From a checkpoint of a small transformer trained on Wikipedia: a variant of Adam for these matrices.
Each number is 50 + 10 x the weight over its row's rms, rounded and kept within 0 to 99. Layers, rows and columns count from 0. The size before them is the row's rms in percent of the matrix's.

# o: layer 4 attention output (transposed), 512x512, rms 0.0182, rows 411-435, columns 384-447
# v: layer 4 attention value, 512x512, rms 0.00977, rows 412-435, columns 384-447
o411 104:57 55 46 51 58 53 34 50 44 53 57 50 47 38 37 44 41 50 45 41 57 51 47 51 54 52 51 36 42 50 54 42 44 45 57 38 50 42 51 55 62 47 58 41 60 51 51 51 56 65 65 58 52 50 62 56 45 50 55 48 44 31 46 69
v412 092:67 55 49 55 50 38 58 60 55 55 57 51 37 56 49 65 51 43 39 40 68 37 53 59 43 36 38 41 72 38 49 45 50 43 55 45 61 55 45 57 66 46 31 46 35 54 44 54 66 37 29 25 48 47 31 45 59 57 59 37 54 55 46 58
o412 091:49 49 45 63 58 41 61 55 54 69 58 43 44 58 60 40 50 52 53 62 35 55 40 33 57 48 47 42 32 61 45 47 56 66 33 47 51 50 52 45 34 29 61 56 45 71 61 57 48 66 50 64 61 32 44 52 43 57 50 43 46 55 58 56
v413 094:40 57 57 43 50 35 63 47 57 57 51 51 65 52 54 38 55 52 52 67 54 52 40 51 56 53 43 45 51 54 49 56 60 48 49 37 32 31 56 30 53 49 48 48 61 58 55 55 53 32 51 38 46 45 46 50 52 49 42 58 47 47 28 55
o413 090:32 37 41 43 49 61 40 65 38 41 38 51 43 34 50 65 38 60 44 48 63 45 43 40 50 33 64 41 58 51 44 49 57 38 55 40 58 56 48 55 40 34 50 37 52 31 51 46 68 53 52 45 63 63 54 58 38 47 54 63 47 57 64 42
v414 095:49 44 37 32 51 34 52 48 49 63 43 44 52 45 50 55 66 64 57 63 41 48 64 60 68 64 36 54 41 47 55 56 50 47 45 67 50 54 55 47 59 47 59 53 67 29 36 50 53 52 42 45 48 58 69 57 54 54 46 63 64 39 54 50
o414 090:54 68 48 68 44 58 15 66 45 61 49 60 50 43 56 52 44 51 52 31 57 55 45 37 49 33 62 49 63 47 53 58 49 44 24 46 56 45 57 54 47 46 45 25 52 60 50 43 47 55 54 48 59 45 56 45 52 33 66 38 41 54 46 37
v415 095:48 44 49 68 62 55 51 42 52 33 60 55 47 45 53 61 65 49 50 58 49 58 59 66 28 49 43 54 49 37 58 44 46 45 53 47 64 30 54 40 53 62 47 40 59 50 52 47 41 51 45 62 45 56 70 44 58 42 37 18 55 45 36 50
o415 094:53 51 47 46 24 57 45 34 63 61 64 48 56 47 47 53 35 49 52 54 41 53 56 65 44 30 45 53 47 48 37 62 56 52 49 54 35 49 48 55 50 53 39 65 41 71 40 55 39 42 50 34 52 39 35 56 51 56 64 66 55 52 55 32
v416 095:37 45 72 55 48 55 43 63 49 44 44 31 60 48 62 42 35 35 45 43 38 44 58 57 55 49 54 51 41 60 61 49 26 60 53 54 58 36 66 57 40 45 64 54 71 59 57 50 53 65 46 75 47 52 65 52 60 44 38 61 41 49 55 52
o416 092:49 56 47 55 43 56 58 38 48 54 51 56 44 55 51 53 53 39 61 54 51 68 67 50 43 55 50 54 48 56 57 51 59 43 52 57 45 67 29 45 63 64 34 72 39 49 43 52 34 30 58 47 40 51 51 72 53 66 34 68 63 62 53 51
v417 096:44 45 61 31 26 11 53 59 45 69 51 70 42 60 46 55 63 45 50 37 64 33 51 48 56 51 53 56 72 43 57 44 60 52 58 51 46 62 58 53 61 51 69 61 13 59 55 34 56 52 52 22 49 49 37 42 32 45 42 48 43 55 39 59
o417 093:53 56 45 68 63 57 52 46 49 31 45 51 40 62 50 53 38 56 56 62 42 54 52 24 47 61 73 42 36 41 58 34 42 48 38 47 60 57 42 37 49 35 43 37 57 45 60 62 50 73 51 65 56 63 54 33 60 44 41 47 49 72 67 48
v418 082:69 55 42 47 50 46 48 46 42 44 55 56 62 43 41 51 32 65 54 53 50 59 57 38 49 56 80 45 22 59 41 48 42 61 45 28 70 61 42 49 52 42 50 51 54 44 45 41 44 43 49 63 50 57 46 56 48 57 39 72 45 55 60 45
o418 076:53 64 50 58 41 34 59 63 49 57 58 34 40 63 54 48 64 37 46 41 45 47 52 62 33 35 51 46 62 39 69 53 46 45 54 48 44 48 57 55 41 67 44 66 41 52 29 35 57 48 55 40 67 56 65 67 47 63 51 65 54 41 43 60
v419 098:63 42 32 55 56 52 52 46 62 56 56 55 41 65 61 55 63 58 41 41 59 62 50 62 45 52 44 46 42 62 47 55 57 47 43 49 47 53 51 48 43 61 47 52 45 56 37 45 53 44 54 52 54 51 31 58 35 48 43 43 53 51 35 61
o419 099:48 56 46 62 47 58 45 48 54 32 48 43 58 40 44 51 52 50 44 52 53 41 44 51 41 47 62 48 59 31 57 58 41 50 52 52 55 46 70 64 44 48 47 57 65 43 46 29 54 39 47 46 60 44 52 40 36 57 61 51 47 44 58 40
v420 084:47 59 62 66 60 47 56 48 59 47 45 37 47 46 44 48 34 64 41 45 39 48 40 32 61 48 45 48 29 60 47 50 34 42 55 42 58 66 53 53 44 42 45 38 66 48 56 69 45 61 39 62 40 59 62 41 46 45 46 56 52 54 56 64
o420 081:53 56 41 46 24 45 60 56 40 56 53 50 26 59 42 43 58 24 59 53 48 56 67 49 46 41 45 47 64 54 62 54 41 52 48 51 46 46 50 57 47 69 38 66 51 68 32 46 47 47 52 44 59 35 50 60 47 61 40 46 41 48 35 61
v421 100:44 27 60 45 64 68 45 49 52 34 51 81 57 52 51 63 35 68 51 37 48 61 50 61 28 55 53 45 42 51 43 46 55 48 49 50 46 48 43 49 57 62 34 50 33 51 43 24 40 55 53 61 44 46 73 32 38 50 49 56 36 65 65 44
o421 098:64 56 42 47 56 55 49 51 42 58 74 47 54 42 51 64 50 53 59 36 44 38 50 55 54 54 58 41 48 53 53 56 34 49 50 71 43 39 61 62 48 47 61 48 50 57 43 51 31 40 57 38 62 28 52 59 50 36 39 61 61 44 50 45
v422 099:41 53 64 35 28 20 60 55 56 54 52 53 41 58 46 57 19 44 44 48 60 53 47 33 77 50 54 48 72 46 51 52 52 60 53 44 60 65 59 36 49 57 46 57 48 73 54 67 56 51 50 35 41 66 29 56 31 42 46 53 58 43 30 42
o422 096:51 62 51 58 49 58 50 71 52 42 36 47 46 49 60 48 49 66 37 54 34 46 53 44 42 56 47 42 51 45 62 29 50 36 54 48 53 53 43 49 43 36 35 33 52 47 46 44 54 42 50 50 42 44 52 27 62 45 51 46 44 51 55 64
v423 103:58 39 42 26 68 34 56 65 44 34 41 64 42 44 38 54 40 31 42 41 31 46 47 63 38 32 61 51 56 46 58 41 59 68 40 49 40 38 42 36 53 46 68 54 64 57 48 49 56 60 62 53 46 48 36 42 53 50 81 48 51 51 38 40
o423 101:46 50 50 57 41 47 62 36 59 41 34 45 55 46 55 56 53 63 45 70 67 57 36 45 56 63 37 48 41 59 55 33 53 37 64 52 56 60 58 54 35 50 47 51 49 31 48 59 56 49 33 47 56 57 71 46 60 64 43 69 63 63 72 59
v424 103:54 58 60 58 47 53 47 39 59 43 47 52 46 47 56 50 74 64 45 42 49 56 58 47 59 57 47 52 55 85 47 54 54 52 58 54 60 62 55 65 51 50 37 54 30 51 51 51 40 44 56 64 60 49 49 56 68 46 44 47 40 44 63 44
o424 101:55 48 41 48 50 53 47 35 37 52 47 47 47 57 37 38 42 43 72 57 54 56 67 57 57 51 52 60 55 42 52 64 48 60 28 58 42 30 45 47 67 66 51 56 49 52 49 40 47 57 55 55 26 44 48 40 45 49 66 39 53 46 36 41
v425 092:42 51 45 28 45 63 50 52 47 51 39 58 61 52 42 60 45 41 60 69 60 45 57 60 59 62 45 53 22 72 51 53 68 53 60 49 51 50 39 45 54 43 49 52 74 44 53 36 48 49 61 59 53 46 38 56 46 56 58 54 59 54 53 46
o425 089:48 48 31 56 51 43 34 45 43 53 54 45 59 43 50 61 55 54 61 43 60 53 36 62 45 51 59 50 57 48 62 56 50 53 28 50 54 43 65 71 43 65 53 28 49 41 30 48 49 38 48 45 48 34 59 21 42 49 44 49 55 37 37 49
v426 087:51 44 74 53 78 50 52 55 58 36 42 34 63 46 39 50 32 63 44 46 51 45 43 52 53 46 73 48 54 48 60 56 38 58 58 50 38 46 58 36 56 48 46 42 56 57 58 37 49 46 54 44 32 48 65 49 62 57 32 51 50 47 47 42
o426 080:51 65 48 46 38 59 68 42 49 52 60 51 36 51 55 53 53 29 51 49 51 49 60 54 49 55 40 48 61 53 66 37 64 48 51 56 54 49 34 55 55 67 42 89 46 51 30 62 43 47 60 41 50 51 62 77 44 78 44 67 59 58 43 70
v427 102:41 57 69 61 50 43 57 50 52 18 52 37 62 37 49 53 62 60 62 53 66 38 64 42 50 66 47 57 43 68 62 49 49 50 39 48 51 39 45 56 40 43 60 51 57 60 46 49 50 40 53 51 39 52 61 56 49 50 38 54 33 45 67 32
o427 102:31 39 46 48 63 54 51 56 52 72 47 54 62 61 52 52 47 44 53 47 49 57 44 50 45 56 51 46 47 62 40 72 61 60 69 46 50 43 57 44 70 44 49 56 50 34 52 49 40 44 61 47 37 53 38 76 38 45 45 52 63 40 32 57
v428 086:54 49 40 56 48 45 57 48 53 59 57 55 55 48 49 63 35 55 56 75 46 49 50 55 64 71 65 47 17 81 54 59 45 49 62 38 48 51 51 52 27 50 33 42 45 51 58 47 30 33 55 55 42 44 53 58 32 61 23 58 63 33 54 57
o428 083:53 58 42 65 54 38 40 57 40 49 56 39 55 52 53 43 45 46 57 47 45 49 55 41 32 40 52 53 51 32 64 57 48 62 38 51 41 53 46 57 49 67 46 64 58 51 30 36 48 45 47 37 65 38 57 54 41 77 61 53 49 47 42 52
v429 087:44 51 42 44 33 38 51 42 27 49 59 48 48 39 36 37 59 56 65 49 71 54 49 53 41 67 53 49 53 46 63 49 58 50 57 47 52 39 64 50 43 40 44 61 56 62 42 57 52 39 39 52 31 48 52 60 39 48 49 58 57 65 58 42
o429 082:60 53 50 63 50 52 30 55 49 35 44 44 55 49 52 57 46 58 51 53 38 47 38 52 41 38 55 42 48 40 49 66 46 42 25 42 47 43 53 50 61 45 50 22 31 45 35 43 52 52 51 60 65 52 49 17 64 45 49 57 55 35 42 50
v430 104:57 51 68 38 53 33 55 51 57 65 56 31 61 55 52 52 58 53 33 47 52 55 47 48 43 55 42 54 78 26 57 50 60 63 43 53 56 69 58 35 59 45 66 47 66 54 53 51 54 48 54 32 54 59 50 49 55 45 67 61 43 49 30 32
o430 101:55 58 58 57 62 61 55 49 45 40 35 57 39 51 66 45 57 46 45 60 45 55 58 55 56 53 56 39 52 62 45 29 64 38 57 44 55 50 40 42 53 36 43 62 38 52 47 52 53 51 49 70 45 54 61 43 56 57 43 36 46 62 46 63
v431 098:63 52 51 48 44 62 40 35 36 41 36 43 52 44 51 41 52 47 48 38 40 57 49 38 46 51 50 42 31 56 33 59 42 58 47 54 49 60 49 65 69 46 78 59 51 46 49 64 50 42 51 52 56 42 34 52 45 55 52 48 55 54 84 52
o431 099:45 43 56 54 64 40 84 51 56 55 50 53 53 60 50 58 43 33 58 62 59 59 44 53 53 60 62 53 54 60 54 61 49 63 41 53 64 46 54 45 48 39 52 34 28 46 63 57 63 56 43 45 40 56 51 36 52 24 41 56 61 49 34 56
v432 097:66 43 63 41 63 36 53 63 57 48 36 57 44 60 48 52 47 65 62 36 55 49 46 46 52 56 48 42 51 24 50 56 42 62 47 53 55 43 57 33 40 52 53 48 41 34 53 30 57 62 46 34 55 52 47 42 47 49 57 59 65 68 33 53
o432 099:53 67 33 49 37 62 67 24 45 26 62 42 46 44 43 53 48 27 48 60 41 44 66 57 37 48 74 47 45 48 63 45 45 31 51 51 52 63 48 59 56 46 40 63 41 58 52 61 51 57 61 54 57 53 62 73 54 49 41 56 55 55 55 61
v433 096:37 55 58 51 65 37 52 57 48 67 37 44 38 54 49 49 39 44 51 32 65 62 52 52 49 48 56 46 42 33 47 61 48 57 42 57 58 54 46 53 47 50 70 53 43 45 51 41 64 43 41 45 63 57 42 56 59 48 54 42 53 51 39 53
o433 098:60 51 33 43 51 46 74 42 35 55 58 49 47 63 50 45 47 50 46 70 36 65 41 42 54 48 40 50 39 63 52 48 64 53 40 47 39 56 34 52 51 41 35 45 36 56 55 66 49 49 37 58 39 48 72 44 61 60 50 47 58 67 64 64
v434 102:43 53 23 57 42 41 54 48 26 54 55 36 48 50 53 70 66 46 57 66 57 50 56 54 42 44 50 45 36 42 46 59 49 42 51 54 49 28 64 58 39 47 29 50 66 46 50 46 46 45 53 45 52 56 65 54 40 54 45 53 64 54 52 42
o434 098:50 41 67 40 61 47 34 61 56 63 53 46 46 50 52 60 57 58 54 56 56 58 43 42 54 38 39 44 40 40 43 61 56 62 57 33 36 55 37 51 70 47 62 57 54 45 56 57 52 45 35 46 41 59 50 63 39 59 56 40 47 51 60 46
v435 100:51 71 33 36 48 37 49 45 60 52 56 51 50 40 42 51 56 56 44 58 42 42 33 61 52 52 56 37 60 55 45 49 54 49 37 49 55 53 46 58 46 53 39 42 47 52 51 55 43 32 49 38 55 49 40 44 56 51 53 47 51 53 38 75
o435 097:55 32 51 57 61 41 32 70 43 30 44 50 53 57 45 48 58 64 48 61 68 45 48 38 46 51 55 53 35 56 54 55 51 50 75 41 59 43 75 64 35 27 54 64 65 31 70 36 62 61 48 61 63 58 47 73 43 55 67 46 58 51 66 45